Weights of a small GPT-style language model, trained from scratch on English Wikipedia.
Size: width 96, 3 heads of 32.
Architecture: rotary positions, tied embeddings.
Training: a variant of Muon for these matrices, 90M tokens, 10932 steps.
Each number is 50 + 15 x the weight over its row's rms, rounded and kept within 0 to 99. Layers, rows and columns count from 0. The size before them is the row's rms in percent of the matrix's.

# layer 4 attention query, 96x96, rms 0.11, rows 0-40, columns 0-47
079:48 88 50 62 23 44 41 21 47 59 37 58 30 19 41 45 56 64 59 38 31 63 53 49 45 63 61 43 61 66 41 73 67 29 49 36 66 43 53 51 55 47 31 53 61 47 66 57
076:60 23 52 43 52 82 46 49 26 60 50 29 68 61 41 39 40 72 52 30 60 42 64 36 69 51 67 51 50 38 40 60 60 71 68 51 82 57 64 67 50 42 70 46 51 38 52 40
101:22 54 48 51 49 53 76 21 44 30 38 28 72 69 42 44 66 56 56 57 56 39 58 48 55 17 66 40 45 66 52 54 49 47 28 42 27 63 69 81 61 41 28 40 18 49 65 35
089:38 53 55 23 69 39 30 55 41 46 58 65 41 33 62 49 71 19 27 67 52 39 40 72 42 25 35 41 49 12 72 51 66 37 59 45 41 42 28 38 56 36 74 68 52 29 52 39
087:40 49 32 39 47 80 43 43 26 74 68 44 48 32 27 66 48 42 34 49 55 52 45 24 29 44 55 58 65 52 54 31 24 53 64 56 50 49 34 22 49 73 38 37 91 70 47 42
081:71 58 44 42 20 45 27 33 29 52 46 35 34 51 50 36 89 64 32 34 54 52 31 59 42 45 51 51 58 44 27 64 78 54 65 79 62 27 68 34 44 55 24 46 58 38 62 28
087:34 48 54 62 39 47 52 71 40 45 26 42 68 52 70 44 33 39 47 52 22 42 29 55 35 16 28 36 29 41 77 64 49 37 36 30 48 47 35 58 46 39 41 61 24 44 63 63
102:62 59 62 54 23 42 20 89 73 38 61 31 43 30 49 49 17 70 57 54 19 42 49 53 31 36 65 39 60 54 24 52 55 40 33 41 32 42 59 31 34 46 92 56 55 56 41 63
117:29 52 67 58 60 59 68 39 78 30 59 19 54 41 51 58 48 56 51 39 34 70 55 62 51 30 66 38 86 53 54 31 13 39 27 28 66 48 46 43 70 52 70 44 31 58 63 53
114:45 27 48 35 43 40 56 50 53 38 38 51 27 53 58 23 52 26 47 34 37 44 33 58 32 53 55 29 58 62 61 67 34 45 42 70 58 48 47 57 63 45 43 27 47 23 69 35
104:14 34 56 73 14 48 60 49 35 77 57 38 41 46 58 41 53 58 20 44 37 35 48 53 41 52 46 54 60 54 35 49 49 36 47 32 67 42 58 43 73 48 76 41 44 64 32 57
120:75 45 51 74 34 32 46 56 59 28 56 28 39 29 39 53 47 62 61 37 59 52 58 44 63 46 64 41 64 76 05 63 61 68 52 53 38 55 44 41 49 37 17 55 58 63 48 50
133:56 36 37 45 37 39 48 53 55 26 42 39 58 18 52 34 21 56 35 33 31 69 46 51 50 42 28 67 55 61 55 62 66 44 44 27 58 40 48 64 68 62 49 53 31 47 40 39
116:48 39 49 79 56 38 39 37 78 62 66 38 52 48 37 22 39 29 28 36 48 63 55 61 60 28 53 50 65 49 64 64 52 26 83 50 29 30 62 65 41 61 38 50 74 38 48 52
121:57 64 45 24 10 64 62 38 47 62 61 66 53 78 61 25 31 65 44 39 42 38 49 47 76 27 56 80 59 45 45 46 94 82 55 64 51 51 51 17 41 51 60 46 25 43 49 47
107:59 89 69 60 58 43 44 47 80 57 59 55 42 48 21 72 29 30 35 63 54 35 59 63 54 47 45 83 50 53 36 28 65 65 55 43 53 67 13 51 61 52 53 44 41 39 34 45
086:52 45 41 37 67 86 45 34 19 56 64 51 57 45 43 29 55 42 47 52 32 41 28 33 67 53 55 45 66 77 00 47 66 51 14 78 37 58 61 53 75 52 41 47 53 41 70 35
082:38 38 57 66 79 50 46 34 56 54 43 59 46 66 67 85 34 58 72 53 45 55 65 82 51 34 40 38 60 55 31 57 16 54 65 36 50 49 50 40 63 59 33 27 50 60 44 53
073:45 42 41 91 52 45 47 32 48 43 32 79 31 73 33 49 38 51 65 54 38 89 48 52 41 49 79 44 60 48 51 37 49 74 75 68 56 50 30 32 60 52 21 50 49 57 51 30
085:61 61 56 50 42 58 36 57 78 37 60 56 77 30 59 28 46 41 26 44 64 40 53 57 39 43 71 19 41 70 62 74 50 54 57 43 58 66 56 69 54 46 37 63 46 32 58 27
089:64 43 85 36 31 57 37 62 58 46 46 37 94 33 41 61 45 72 52 50 66 43 56 59 33 54 70 31 43 49 37 53 82 52 36 78 28 51 47 43 33 35 34 47 79 62 51 39
108:46 24 49 50 41 45 36 61 69 43 35 57 22 56 30 50 42 46 70 57 41 75 56 71 50 61 44 31 55 48 39 59 39 49 48 33 83 68 50 39 26 40 21 32 57 62 60 35
089:62 41 42 57 70 49 79 55 41 51 57 53 47 66 46 66 73 54 38 51 66 49 47 59 70 51 43 44 64 53 75 34 21 63 49 23 44 60 42 55 81 87 78 59 56 57 43 79
081:47 63 70 40 53 54 54 43 54 29 52 50 58 54 47 40 65 60 48 59 64 22 60 47 57 66 56 36 57 32 54 40 42 52 63 51 36 84 53 43 50 27 46 57 84 47 59 78
103:58 59 64 57 55 59 47 51 37 25 49 39 38 35 58 45 37 48 28 49 42 64 69 32 60 77 77 28 53 58 41 59 40 33 71 55 48 82 50 73 75 36 31 54 49 66 58 79
096:91 57 57 63 43 57 36 62 33 58 41 42 55 54 66 47 46 63 53 50 41 53 49 67 32 78 69 86 01 44 35 58 59 58 40 86 65 35 45 74 58 71 56 38 34 69 26 50
094:53 43 28 50 55 42 71 68 34 21 58 46 41 31 47 52 33 20 61 84 57 62 63 56 52 18 46 58 20 08 52 45 68 28 59 77 63 44 52 57 28 49 35 46 41 26 34 55
107:75 55 60 34 47 73 79 43 26 59 39 52 57 48 39 57 55 43 61 43 38 58 52 27 72 48 29 45 56 28 58 50 48 69 55 39 41 59 54 56 56 62 44 24 67 46 27 37
112:74 47 52 80 61 63 47 20 44 49 39 09 46 56 63 86 49 40 72 65 42 71 45 40 48 70 50 41 57 48 63 55 38 26 60 29 46 65 50 60 63 43 25 42 26 15 62 51
103:59 83 36 39 51 25 18 46 87 65 54 42 59 33 58 38 41 42 32 62 55 54 43 31 80 73 64 46 56 39 31 41 40 08 39 30 52 53 69 51 39 67 50 45 65 62 43 54
109:40 66 51 54 29 20 27 77 51 70 72 49 51 43 50 70 50 44 42 47 73 52 34 60 48 41 50 45 36 47 48 62 43 28 22 43 62 66 44 74 49 69 67 54 21 48 67 49
107:46 43 54 56 54 51 73 42 28 15 67 31 38 68 56 46 32 56 48 51 70 62 49 58 26 35 44 64 61 52 48 48 68 50 19 53 71 28 49 60 30 82 32 63 25 48 71 61
087:69 36 62 40 50 31 59 37 48 43 49 41 57 47 63 47 42 61 69 72 61 46 36 62 43 72 43 43 27 50 49 70 49 42 55 21 46 45 66 59 32 55 59 59 36 33 56 52
093:28 48 50 52 38 76 88 51 55 43 58 59 82 74 28 62 44 67 49 64 19 56 26 69 66 40 52 28 60 39 43 68 60 48 70 39 66 27 69 40 38 56 18 52 55 30 55 55
079:58 46 45 25 33 20 38 40 10 26 16 11 35 43 84 46 40 55 38 49 61 68 51 44 62 80 52 45 75 42 42 62 48 33 38 45 61 44 84 54 31 48 63 50 81 73 52 42
079:61 68 62 55 46 51 23 51 41 47 69 38 50 62 48 41 74 59 40 37 34 44 39 46 55 62 70 42 54 79 15 60 58 53 46 39 34 39 42 64 75 60 49 27 51 37 23 53
116:64 33 37 50 32 54 51 41 27 76 59 23 43 39 37 58 26 51 48 22 53 65 65 22 46 68 68 65 39 44 29 37 46 85 49 79 49 25 42 54 46 65 40 64 76 75 35 42
088:52 38 59 50 28 78 26 48 63 25 57 68 37 57 28 37 43 40 63 42 46 49 72 50 38 68 54 79 45 34 44 65 68 33 52 38 36 52 93 41 46 46 54 60 63 59 36 73
107:48 64 28 70 85 23 46 62 71 58 53 52 46 68 75 29 74 40 45 34 63 61 51 68 46 44 54 48 45 57 52 34 60 34 77 47 40 57 78 33 53 31 41 22 59 45 61 40
106:38 63 50 46 33 09 53 46 39 46 59 33 15 36 61 44 58 53 63 80 70 63 59 61 50 51 35 59 59 73 48 55 19 37 30 55 44 59 67 57 67 47 58 61 53 25 59 40
104:38 71 25 55 52 47 35 57 21 69 36 37 69 38 73 73 52 51 69 52 50 49 62 08 45 69 35 48 55 50 61 25 50 70 79 52 32 39 46 51 34 48 24 65 74 61 60 46
# layer 4 attention key, 96x96, rms 0.114, rows 0-39, columns 0-47
081:33 28 32 45 84 57 36 63 57 40 49 43 44 49 40 51 18 75 67 18 41 69 21 59 30 29 37 35 36 32 46 42 34 46 45 53 47 57 21 52 46 44 31 40 35 50 24 35
082:65 64 34 30 12 41 42 49 46 45 38 49 86 53 63 45 72 47 40 72 81 48 64 79 40 58 62 58 35 41 28 46 79 45 48 65 34 41 59 53 37 56 24 79 61 44 50 42
082:64 65 45 44 34 37 44 71 47 29 45 52 49 52 67 48 46 33 37 65 60 30 55 30 30 67 43 58 36 56 48 51 64 26 53 50 47 27 73 61 37 54 25 44 32 33 61 22
100:41 30 25 68 46 26 54 51 21 56 52 32 69 50 38 50 40 54 24 65 58 58 50 47 61 62 31 60 38 40 44 41 64 72 39 62 63 26 06 22 38 58 75 53 78 51 63 47
089:48 49 37 54 61 78 32 49 57 82 45 45 61 38 89 63 70 60 43 43 38 36 51 59 60 52 57 49 57 40 52 35 29 54 32 34 58 51 33 67 51 51 38 59 50 61 40 45
093:62 34 33 55 41 29 70 44 39 41 41 43 51 66 57 64 66 75 59 49 61 64 68 56 24 64 42 52 35 44 21 64 78 46 40 54 64 41 53 51 19 36 34 40 61 55 63 44
086:65 62 76 56 57 63 54 53 53 45 73 73 54 29 21 38 64 41 60 38 25 64 41 20 50 48 41 40 78 61 45 64 64 24 35 44 66 42 38 66 34 66 39 47 57 48 49 77
120:44 53 62 50 52 53 30 52 47 60 59 44 21 49 85 39 31 12 29 74 76 32 38 29 43 46 79 58 35 31 65 29 68 47 62 64 72 56 48 43 51 51 52 72 46 45 40 45
098:53 74 59 56 31 66 46 46 48 39 60 58 53 51 47 37 57 75 46 27 34 43 40 72 60 52 49 72 67 38 41 56 29 82 34 45 52 14 51 63 43 50 50 45 43 56 37 45
103:25 81 43 64 77 56 71 60 38 64 44 47 70 26 59 54 62 33 58 71 42 50 36 83 42 72 09 34 45 33 68 65 22 60 70 72 72 43 76 42 45 51 43 14 53 68 53 29
101:45 56 38 59 40 47 61 56 78 64 63 98 56 56 38 54 34 55 42 36 25 08 47 23 76 57 73 64 55 48 37 53 59 55 47 40 69 40 59 51 48 30 31 55 40 30 46 51
118:26 61 44 44 83 64 67 25 63 51 57 49 45 25 51 57 36 59 66 52 79 56 42 54 65 60 70 01 59 39 24 33 41 55 72 73 57 54 29 48 40 29 35 54 64 71 62 26
114:37 55 56 51 33 05 73 38 24 57 61 31 37 51 52 57 43 64 46 34 34 57 46 35 60 63 67 53 66 28 34 05 49 30 58 28 62 67 44 61 60 36 44 41 67 59 60 52
100:34 48 41 44 61 35 52 51 37 53 41 73 84 44 52 44 46 44 48 73 48 66 49 27 54 63 44 58 24 50 42 22 46 60 69 25 59 36 53 60 32 46 43 41 12 25 67 58
112:62 46 54 58 37 25 61 23 57 26 50 86 35 75 29 56 23 54 48 46 78 43 52 39 41 25 63 59 50 55 79 58 66 49 62 66 49 53 38 56 49 53 55 49 60 65 51 37
093:50 60 47 51 35 44 53 37 43 53 65 59 27 46 52 41 45 49 44 47 66 35 43 41 58 78 43 40 28 18 30 35 35 76 52 50 49 68 27 50 44 38 54 60 34 65 58 19
086:50 43 47 38 55 55 64 18 28 66 54 43 77 50 32 44 58 56 40 42 36 34 52 80 69 79 62 74 34 49 35 57 42 46 39 65 72 83 47 63 59 75 13 50 65 69 70 54
075:72 33 59 54 65 70 43 47 55 42 14 54 48 56 50 50 26 41 68 10 38 43 76 52 33 38 56 45 60 38 64 47 35 42 70 38 32 48 52 69 57 26 46 55 39 36 42 18
078:70 40 26 36 59 46 50 44 52 34 40 45 24 80 42 35 25 74 66 45 44 79 57 46 50 62 54 20 57 44 46 34 40 34 36 18 47 49 41 66 50 30 46 55 18 54 61 48
073:45 56 68 50 27 33 34 42 26 39 46 34 63 77 41 45 32 45 62 72 66 22 47 60 67 65 51 60 22 45 27 55 68 71 62 56 64 68 64 36 57 52 65 49 65 45 38 71
086:62 60 68 45 39 76 61 39 39 53 35 42 78 39 67 48 30 51 24 49 44 37 44 44 48 48 58 60 38 70 50 50 79 60 31 42 52 48 43 34 42 48 43 73 35 45 38 74
105:30 65 62 18 66 81 29 51 44 40 66 57 00 52 54 23 57 69 51 37 60 55 47 52 26 24 35 37 38 45 45 60 34 19 71 43 59 68 37 66 56 58 70 21 53 41 59 42
090:26 47 39 71 57 51 43 57 33 55 56 63 56 54 59 52 48 49 82 57 63 79 72 78 37 48 42 64 46 34 43 57 07 32 40 59 43 61 62 68 56 41 37 50 47 74 71 66
102:70 41 56 82 53 70 73 58 59 33 43 43 49 60 39 68 40 41 57 60 56 35 52 31 29 38 51 42 67 22 58 29 68 30 43 47 49 74 50 67 47 23 57 45 44 44 47 39
109:51 69 58 53 39 38 33 56 63 56 60 75 57 32 51 13 56 43 35 58 37 29 73 23 55 51 36 51 21 43 59 60 71 20 60 54 61 48 52 43 51 51 50 40 63 54 57 53
108:33 39 64 69 53 57 71 58 51 45 44 43 43 51 37 69 42 46 60 32 62 63 65 60 47 32 49 63 47 64 30 26 57 64 31 67 55 42 58 70 73 43 59 55 51 52 50 45
091:54 35 36 51 38 20 40 57 49 31 44 54 31 64 43 37 36 52 33 35 46 63 54 56 35 73 59 41 29 30 90 68 45 46 45 55 45 64 51 76 43 45 83 47 68 43 41 35
098:34 54 51 24 56 46 48 77 35 58 17 68 48 49 68 46 66 53 66 37 34 74 51 21 57 47 55 62 30 33 65 70 52 55 46 60 40 66 66 75 68 63 57 45 47 43 90 57
104:43 54 45 45 74 60 61 28 54 49 68 58 43 20 56 38 58 55 58 72 36 78 59 78 46 68 32 38 38 35 55 65 41 24 44 46 48 37 60 49 52 41 42 09 33 53 49 36
101:65 60 27 43 68 65 84 44 60 54 83 53 59 25 63 58 68 50 72 50 61 54 55 52 70 63 58 37 41 37 76 44 60 65 52 44 41 63 57 63 67 46 54 44 34 47 69 44
105:64 43 43 47 45 48 33 64 55 54 37 75 40 29 50 45 66 28 24 41 36 60 76 53 65 51 48 33 57 78 45 56 59 61 51 53 34 72 65 32 53 83 61 18 52 51 58 53
113:59 39 54 43 69 45 28 60 71 40 61 56 72 72 47 26 36 56 61 58 57 48 51 40 63 58 35 67 49 32 47 54 51 55 48 37 27 49 41 57 63 62 47 39 67 60 30 62
079:62 65 60 49 72 44 60 41 53 60 64 30 64 69 65 56 45 56 75 64 56 41 35 32 39 49 24 47 45 34 65 37 60 44 68 36 56 52 45 71 48 12 82 64 45 29 54 52
085:68 37 38 27 33 62 59 41 77 56 55 47 76 68 64 66 62 54 41 72 38 65 12 63 46 56 54 47 65 55 54 56 35 43 66 41 73 41 93 44 57 58 29 62 31 68 43 60
097:27 73 47 39 50 58 65 66 47 42 60 31 37 55 56 39 59 13 25 27 61 59 54 66 52 52 34 60 72 35 63 45 44 59 56 60 56 29 59 35 22 58 83 61 70 54 47 27
097:57 66 44 72 74 48 58 43 45 36 61 64 53 44 80 36 99 39 26 49 47 36 22 50 42 53 49 58 82 56 57 57 46 67 33 25 47 32 25 41 64 37 34 24 35 41 37 40
107:27 71 47 41 26 38 53 52 35 81 58 29 51 49 72 72 64 40 52 20 33 58 42 70 38 74 49 51 53 85 54 48 45 56 40 63 51 48 38 51 29 65 37 84 20 62 40 36
097:53 51 67 30 59 44 52 80 52 27 53 79 27 37 41 42 40 43 73 60 32 30 52 48 27 54 44 67 41 46 53 53 52 21 62 36 42 27 80 48 31 34 46 29 65 51 66 48
111:69 40 33 38 61 73 79 44 59 37 44 61 73 74 57 50 66 48 50 42 86 34 57 44 46 37 41 36 44 46 63 38 62 62 88 27 65 65 58 49 58 57 43 33 62 66 60 46
098:51 73 40 40 29 67 33 60 22 70 73 46 31 36 45 57 46 54 65 65 57 70 84 57 30 47 26 39 59 66 39 36 43 34 32 52 10 53 52 76 44 17 61 64 50 58 55 42
# layer 4 attention value, 96x96, rms 0.121, rows 0-31, columns 0-47
095:27 51 54 13 50 56 51 54 19 69 51 35 59 57 78 55 62 35 53 56 64 29 49 54 44 36 51 24 64 44 43 35 39 45 31 83 60 60 44 37 39 27 81 33 47 36 70 39
089:58 34 59 45 74 67 49 44 48 41 18 48 31 57 85 55 69 38 36 34 46 40 51 73 60 76 80 30 28 50 61 70 49 65 42 50 84 54 46 77 39 40 31 41 23 45 50 46
090:62 33 50 45 44 60 29 36 52 46 20 60 39 59 51 65 52 61 64 29 32 59 64 35 36 58 52 19 26 72 47 72 54 50 29 43 44 55 08 66 66 47 51 51 56 48 34 51
089:45 51 57 47 50 53 56 48 48 56 59 60 57 52 63 53 47 47 54 38 45 46 63 35 40 58 47 33 67 54 34 48 53 47 51 24 80 49 35 63 74 65 48 25 79 70 53 76
091:67 46 67 54 21 61 44 68 63 43 32 59 49 54 69 56 58 67 59 62 61 56 28 66 46 53 37 61 36 37 39 41 31 50 57 44 54 58 65 56 42 68 70 48 50 54 83 49
096:56 55 33 50 50 47 53 51 32 72 57 64 19 69 78 32 80 46 65 59 52 57 27 61 44 40 49 54 44 17 23 52 57 42 55 52 49 56 53 61 75 77 52 43 60 56 60 62
097:43 30 34 46 24 70 49 52 79 41 37 58 56 69 46 48 66 51 51 30 52 44 48 56 33 62 48 46 74 73 64 73 82 93 24 79 63 35 48 67 37 23 55 62 41 34 34 41
091:49 51 21 41 52 31 46 36 56 20 50 42 62 34 59 56 68 65 51 77 54 70 40 52 66 56 45 48 61 47 52 21 53 30 56 27 51 56 88 45 65 71 48 60 37 52 62 66
087:42 50 66 53 60 56 67 71 64 38 26 51 33 64 66 48 63 53 63 19 36 59 54 40 52 46 44 65 47 49 67 47 33 40 19 76 73 73 34 41 20 50 57 73 59 56 77 72
089:34 47 70 37 44 65 46 69 30 61 44 53 33 52 64 28 61 55 40 52 31 81 46 57 62 33 39 41 73 99 10 64 33 40 33 49 45 51 50 15 63 65 53 58 58 45 44 70
093:37 57 63 27 44 41 90 52 54 66 22 38 33 74 62 49 14 34 51 36 46 68 65 53 56 58 65 30 56 48 51 60 50 27 57 58 70 46 45 42 60 44 23 38 79 50 60 29
087:43 56 58 47 45 23 77 41 37 61 34 29 51 60 50 66 44 53 37 80 44 41 41 48 56 68 45 76 38 31 45 25 57 44 53 30 49 65 38 42 30 55 72 66 52 35 46 63
093:52 39 60 31 40 56 61 39 54 60 42 59 84 72 36 46 29 39 64 33 39 38 44 50 63 37 55 53 55 75 50 47 49 97 53 16 29 67 31 57 46 30 62 78 34 38 38 49
084:32 51 52 49 42 53 62 39 50 54 37 59 59 55 52 52 46 53 65 66 62 41 50 56 42 88 61 62 74 40 61 45 71 63 40 70 77 54 42 62 24 52 41 49 32 69 43 44
084:20 44 52 55 40 37 50 39 38 53 53 48 37 34 19 24 73 67 47 53 60 61 67 65 81 72 35 49 40 63 33 44 65 44 71 40 48 41 63 58 46 54 48 67 66 52 64 57
104:25 49 46 45 64 44 28 48 82 42 21 40 71 56 36 49 29 73 44 42 50 47 60 23 38 46 54 56 53 87 39 50 58 45 41 36 62 63 38 68 60 62 26 55 53 73 60 30
096:64 03 43 71 35 46 46 52 44 48 37 35 51 56 23 59 33 28 62 35 66 33 54 52 54 71 66 44 50 79 54 46 32 18 40 51 24 63 48 41 40 58 45 47 26 76 21 71
097:70 50 38 31 59 55 45 72 33 30 26 83 47 60 27 40 33 39 47 59 48 35 37 69 49 68 35 74 54 35 29 51 42 47 40 72 42 64 50 22 39 37 74 48 48 69 51 48
088:43 48 51 58 79 47 57 32 48 67 28 31 57 42 64 55 46 48 20 87 32 55 23 68 58 75 49 65 32 46 37 37 52 42 66 31 61 45 60 75 46 65 45 47 63 48 50 81
079:56 56 48 56 65 40 77 43 57 62 50 57 70 65 16 62 52 38 47 68 67 37 53 57 70 42 62 63 43 65 26 44 50 26 55 68 43 37 35 65 53 49 32 61 68 69 18 53
083:69 53 45 61 59 31 23 71 60 56 73 27 28 75 35 41 29 53 36 39 67 45 45 64 37 73 54 21 52 77 63 34 58 34 58 58 53 40 54 49 48 48 50 79 42 35 52 48
080:52 41 48 69 42 55 20 49 66 42 22 37 66 61 62 72 64 46 60 48 60 30 55 66 52 37 71 70 60 49 58 75 60 62 58 32 47 52 63 48 40 40 45 82 71 61 42 56
093:47 49 33 25 60 77 46 11 27 51 46 43 31 43 43 30 53 59 76 62 48 71 73 48 49 70 63 33 49 61 59 43 32 43 52 31 38 49 49 12 39 62 33 54 61 45 47 59
082:53 33 45 37 45 56 36 44 49 56 53 47 41 48 39 59 70 26 48 42 49 53 59 34 58 66 53 76 57 25 80 51 50 38 29 39 52 67 51 70 31 59 70 54 24 29 32 71
078:52 77 64 59 58 46 73 57 40 62 44 45 76 59 57 53 40 52 46 68 29 42 50 68 79 68 64 33 43 30 17 38 66 37 56 55 42 47 82 65 33 44 30 79 67 50 32 29
093:53 20 48 76 29 75 33 37 48 16 43 42 38 32 41 42 40 35 51 40 57 41 50 48 50 65 55 60 63 32 42 50 63 14 40 29 59 40 59 50 57 50 71 82 68 50 37 55
084:60 46 46 46 54 80 27 48 34 67 74 69 59 35 86 51 43 40 46 57 50 72 67 29 42 61 73 58 44 37 19 27 60 38 64 62 40 31 53 42 50 58 67 71 37 65 73 68
088:40 45 79 36 70 25 65 25 49 44 41 56 46 61 44 80 22 45 57 60 71 69 45 46 56 69 53 66 35 53 53 47 62 51 78 61 61 67 35 70 50 35 16 31 21 55 56 48
073:65 54 29 19 24 45 79 60 67 50 54 46 40 54 34 38 51 45 58 68 47 42 57 41 64 48 37 33 54 51 55 37 61 61 40 66 65 67 37 43 44 57 63 66 30 48 44 59
090:80 48 71 51 66 58 54 30 31 43 43 42 64 60 54 39 63 63 79 49 55 67 47 28 64 61 52 53 39 49 24 59 54 32 61 51 52 30 69 68 28 42 27 45 61 42 46 31
089:47 66 52 55 50 60 58 49 60 29 51 43 28 42 29 58 62 41 36 44 81 37 26 34 40 36 68 29 54 69 38 55 63 65 38 53 47 58 30 27 50 77 25 64 26 30 52 43
091:46 20 30 44 49 34 66 65 40 53 45 68 42 59 70 52 49 13 43 59 61 53 63 43 45 24 39 21 25 59 39 40 50 35 27 29 28 37 45 59 31 37 61 54 61 38 52 63
# layer 4 attention output (transposed), 96x96, rms 0.159, rows 0-31, columns 0-47
089:29 53 30 53 51 44 41 46 29 33 42 49 11 67 51 62 52 61 53 46 42 55 55 49 38 53 30 63 29 51 26 49 71 66 34 54 67 47 47 45 81 73 25 78 25 46 52 71
087:39 57 48 26 24 32 73 44 49 47 78 51 68 38 29 31 48 60 35 37 61 35 59 65 45 54 30 68 66 45 59 52 54 49 40 51 18 65 51 49 88 77 59 61 31 55 64 47
085:21 52 60 57 62 56 46 53 50 67 76 58 68 24 67 51 38 49 48 32 33 13 76 58 60 27 62 41 58 72 51 69 38 38 44 48 27 41 66 60 46 56 57 53 40 27 53 46
090:45 51 53 63 62 39 25 74 39 66 67 39 00 35 70 63 29 79 54 61 56 68 48 47 31 28 44 50 47 61 69 70 45 67 42 72 18 62 23 66 65 33 55 32 60 24 62 57
089:70 63 44 39 59 45 59 45 26 52 21 41 74 57 52 58 62 67 35 28 57 61 80 74 44 45 39 37 48 50 43 39 49 60 36 67 52 49 48 49 67 67 39 19 49 49 41 50
077:51 39 58 47 48 52 21 43 45 32 47 51 67 45 51 37 40 79 28 35 35 57 53 58 64 61 47 74 54 56 29 61 48 54 58 64 42 65 66 76 52 59 46 41 41 45 66 65
089:62 33 52 64 74 37 51 53 26 44 52 47 45 18 39 41 52 48 50 26 25 20 59 51 77 52 63 51 24 42 36 53 37 35 65 41 57 85 43 59 31 83 43 82 47 46 86 40
081:57 53 49 55 67 64 53 72 27 74 45 41 40 73 60 75 62 71 88 55 61 56 04 31 57 53 44 60 29 51 54 42 45 68 81 67 47 38 47 44 71 34 37 14 61 65 48 40
084:61 51 39 45 62 44 33 56 25 67 59 59 68 36 55 36 42 55 25 42 25 30 45 56 16 83 69 59 43 54 47 40 68 40 54 42 41 50 47 49 79 80 53 61 13 68 44 56
089:36 49 90 53 49 31 24 53 63 61 42 49 22 26 38 18 27 64 45 40 21 05 51 51 46 44 61 53 76 59 60 41 33 60 47 70 57 54 31 52 39 54 49 45 33 26 31 76
089:26 51 38 57 77 29 38 63 77 51 44 69 41 40 44 27 70 54 36 71 58 64 41 37 47 48 47 58 56 43 51 34 33 69 40 31 31 51 44 55 80 54 63 64 21 68 49 85
084:77 42 36 46 33 47 48 65 48 36 39 86 78 39 63 25 32 31 68 67 70 69 29 17 54 64 64 51 51 40 42 46 67 55 73 59 47 67 54 33 46 18 51 54 34 57 59 28
080:79 52 45 76 53 54 30 49 72 54 48 52 85 34 69 50 39 39 15 51 24 24 64 38 63 58 64 41 48 50 50 69 52 15 06 56 50 33 58 55 24 41 52 55 70 70 57 47
091:73 61 39 51 31 58 49 64 47 24 66 49 55 63 33 74 52 51 23 35 78 40 23 40 66 26 46 45 37 30 51 48 56 47 52 26 37 76 37 46 51 38 54 45 44 51 64 68
080:54 22 63 68 43 61 60 72 38 58 22 23 42 56 47 57 40 58 59 59 54 50 44 51 28 54 51 60 43 26 60 53 66 51 44 69 79 71 56 42 39 67 58 30 45 29 60 59
101:69 42 64 58 41 38 55 59 57 59 61 49 36 36 48 50 56 32 68 34 46 60 42 69 60 43 54 12 64 45 62 59 32 30 28 35 35 51 22 56 48 54 57 49 55 43 49 74
093:66 78 51 45 50 70 51 52 65 44 63 63 67 35 45 53 78 61 55 46 23 27 61 72 43 29 43 45 52 47 23 56 22 67 55 40 51 59 29 58 24 35 64 49 56 40 54 18
085:45 55 45 54 37 53 38 01 46 60 56 34 72 44 71 37 38 71 45 36 48 43 23 54 75 47 66 53 51 49 21 70 57 54 26 27 25 63 37 65 71 54 37 37 60 34 43 57
079:46 67 23 47 49 58 43 35 42 41 46 68 34 67 38 30 59 53 93 57 63 40 42 40 73 55 25 49 43 44 56 36 62 55 51 65 39 74 54 50 71 23 55 22 52 40 31 39
084:54 57 41 38 49 37 29 32 47 52 52 43 24 44 36 33 46 57 66 74 36 76 49 38 52 63 55 64 63 43 29 72 29 59 37 59 37 39 54 65 22 00 63 62 71 81 57 39
082:21 43 39 42 59 52 56 52 44 47 35 67 45 39 53 49 23 53 45 65 36 40 61 55 66 52 63 27 61 40 37 62 59 53 59 43 30 65 82 48 60 31 53 33 73 40 52 64
078:86 57 79 58 51 52 63 37 53 61 58 66 49 39 47 19 44 42 46 55 41 56 83 46 84 55 34 49 32 63 45 24 54 46 45 46 59 66 24 63 55 50 64 53 41 56 54 40
094:30 55 71 60 47 37 41 70 53 63 50 76 29 53 78 37 55 71 18 35 55 50 19 45 56 67 45 65 71 58 63 58 70 59 61 50 57 36 61 38 66 40 75 67 61 36 49 77
085:40 45 18 64 54 61 51 37 44 31 66 44 72 49 80 66 32 67 50 42 88 39 55 60 50 82 49 67 31 63 61 30 52 54 66 51 42 52 41 64 41 32 29 75 66 78 52 26
082:54 67 64 22 56 28 40 43 53 35 68 40 25 70 66 66 68 48 92 85 83 50 52 27 28 53 37 58 42 64 38 88 49 40 52 28 44 65 78 47 34 54 62 28 34 58 55 74
092:61 56 61 67 16 56 68 47 60 79 54 49 69 51 86 49 68 43 66 54 49 50 68 52 61 33 65 51 62 63 70 56 58 80 88 37 46 56 42 58 35 68 52 66 49 43 33 36
082:42 42 78 63 75 56 62 38 74 26 56 60 30 48 44 43 33 57 40 44 43 55 40 74 47 44 50 18 61 47 56 23 73 52 46 38 51 48 42 49 52 49 67 47 40 55 38 57
084:33 69 49 44 52 46 54 67 47 46 34 53 49 31 48 37 41 37 40 49 59 80 44 56 45 32 41 53 56 40 81 94 50 33 43 27 42 38 75 34 34 48 44 55 46 53 87 56
078:27 56 76 78 55 63 39 45 63 38 60 37 41 65 75 49 55 40 66 45 56 45 52 29 58 41 62 57 55 37 44 45 81 29 58 25 61 48 51 41 59 69 65 40 76 53 40 40
083:34 44 57 38 75 55 63 65 58 47 58 26 46 34 62 63 45 41 24 67 48 29 51 62 62 45 34 75 53 47 47 57 28 49 32 26 47 32 45 32 67 72 54 39 29 70 59 66
086:74 42 54 63 41 50 48 40 76 42 68 27 85 59 55 37 57 47 49 47 13 53 60 70 53 46 46 39 63 57 23 50 39 43 62 29 62 16 55 53 54 67 45 46 59 32 41 64
082:62 58 46 65 65 33 39 37 79 31 43 29 39 39 54 41 22 49 48 63 69 41 51 13 38 36 78 55 40 45 27 38 54 50 67 68 63 33 45 71 72 56 49 62 46 36 69 28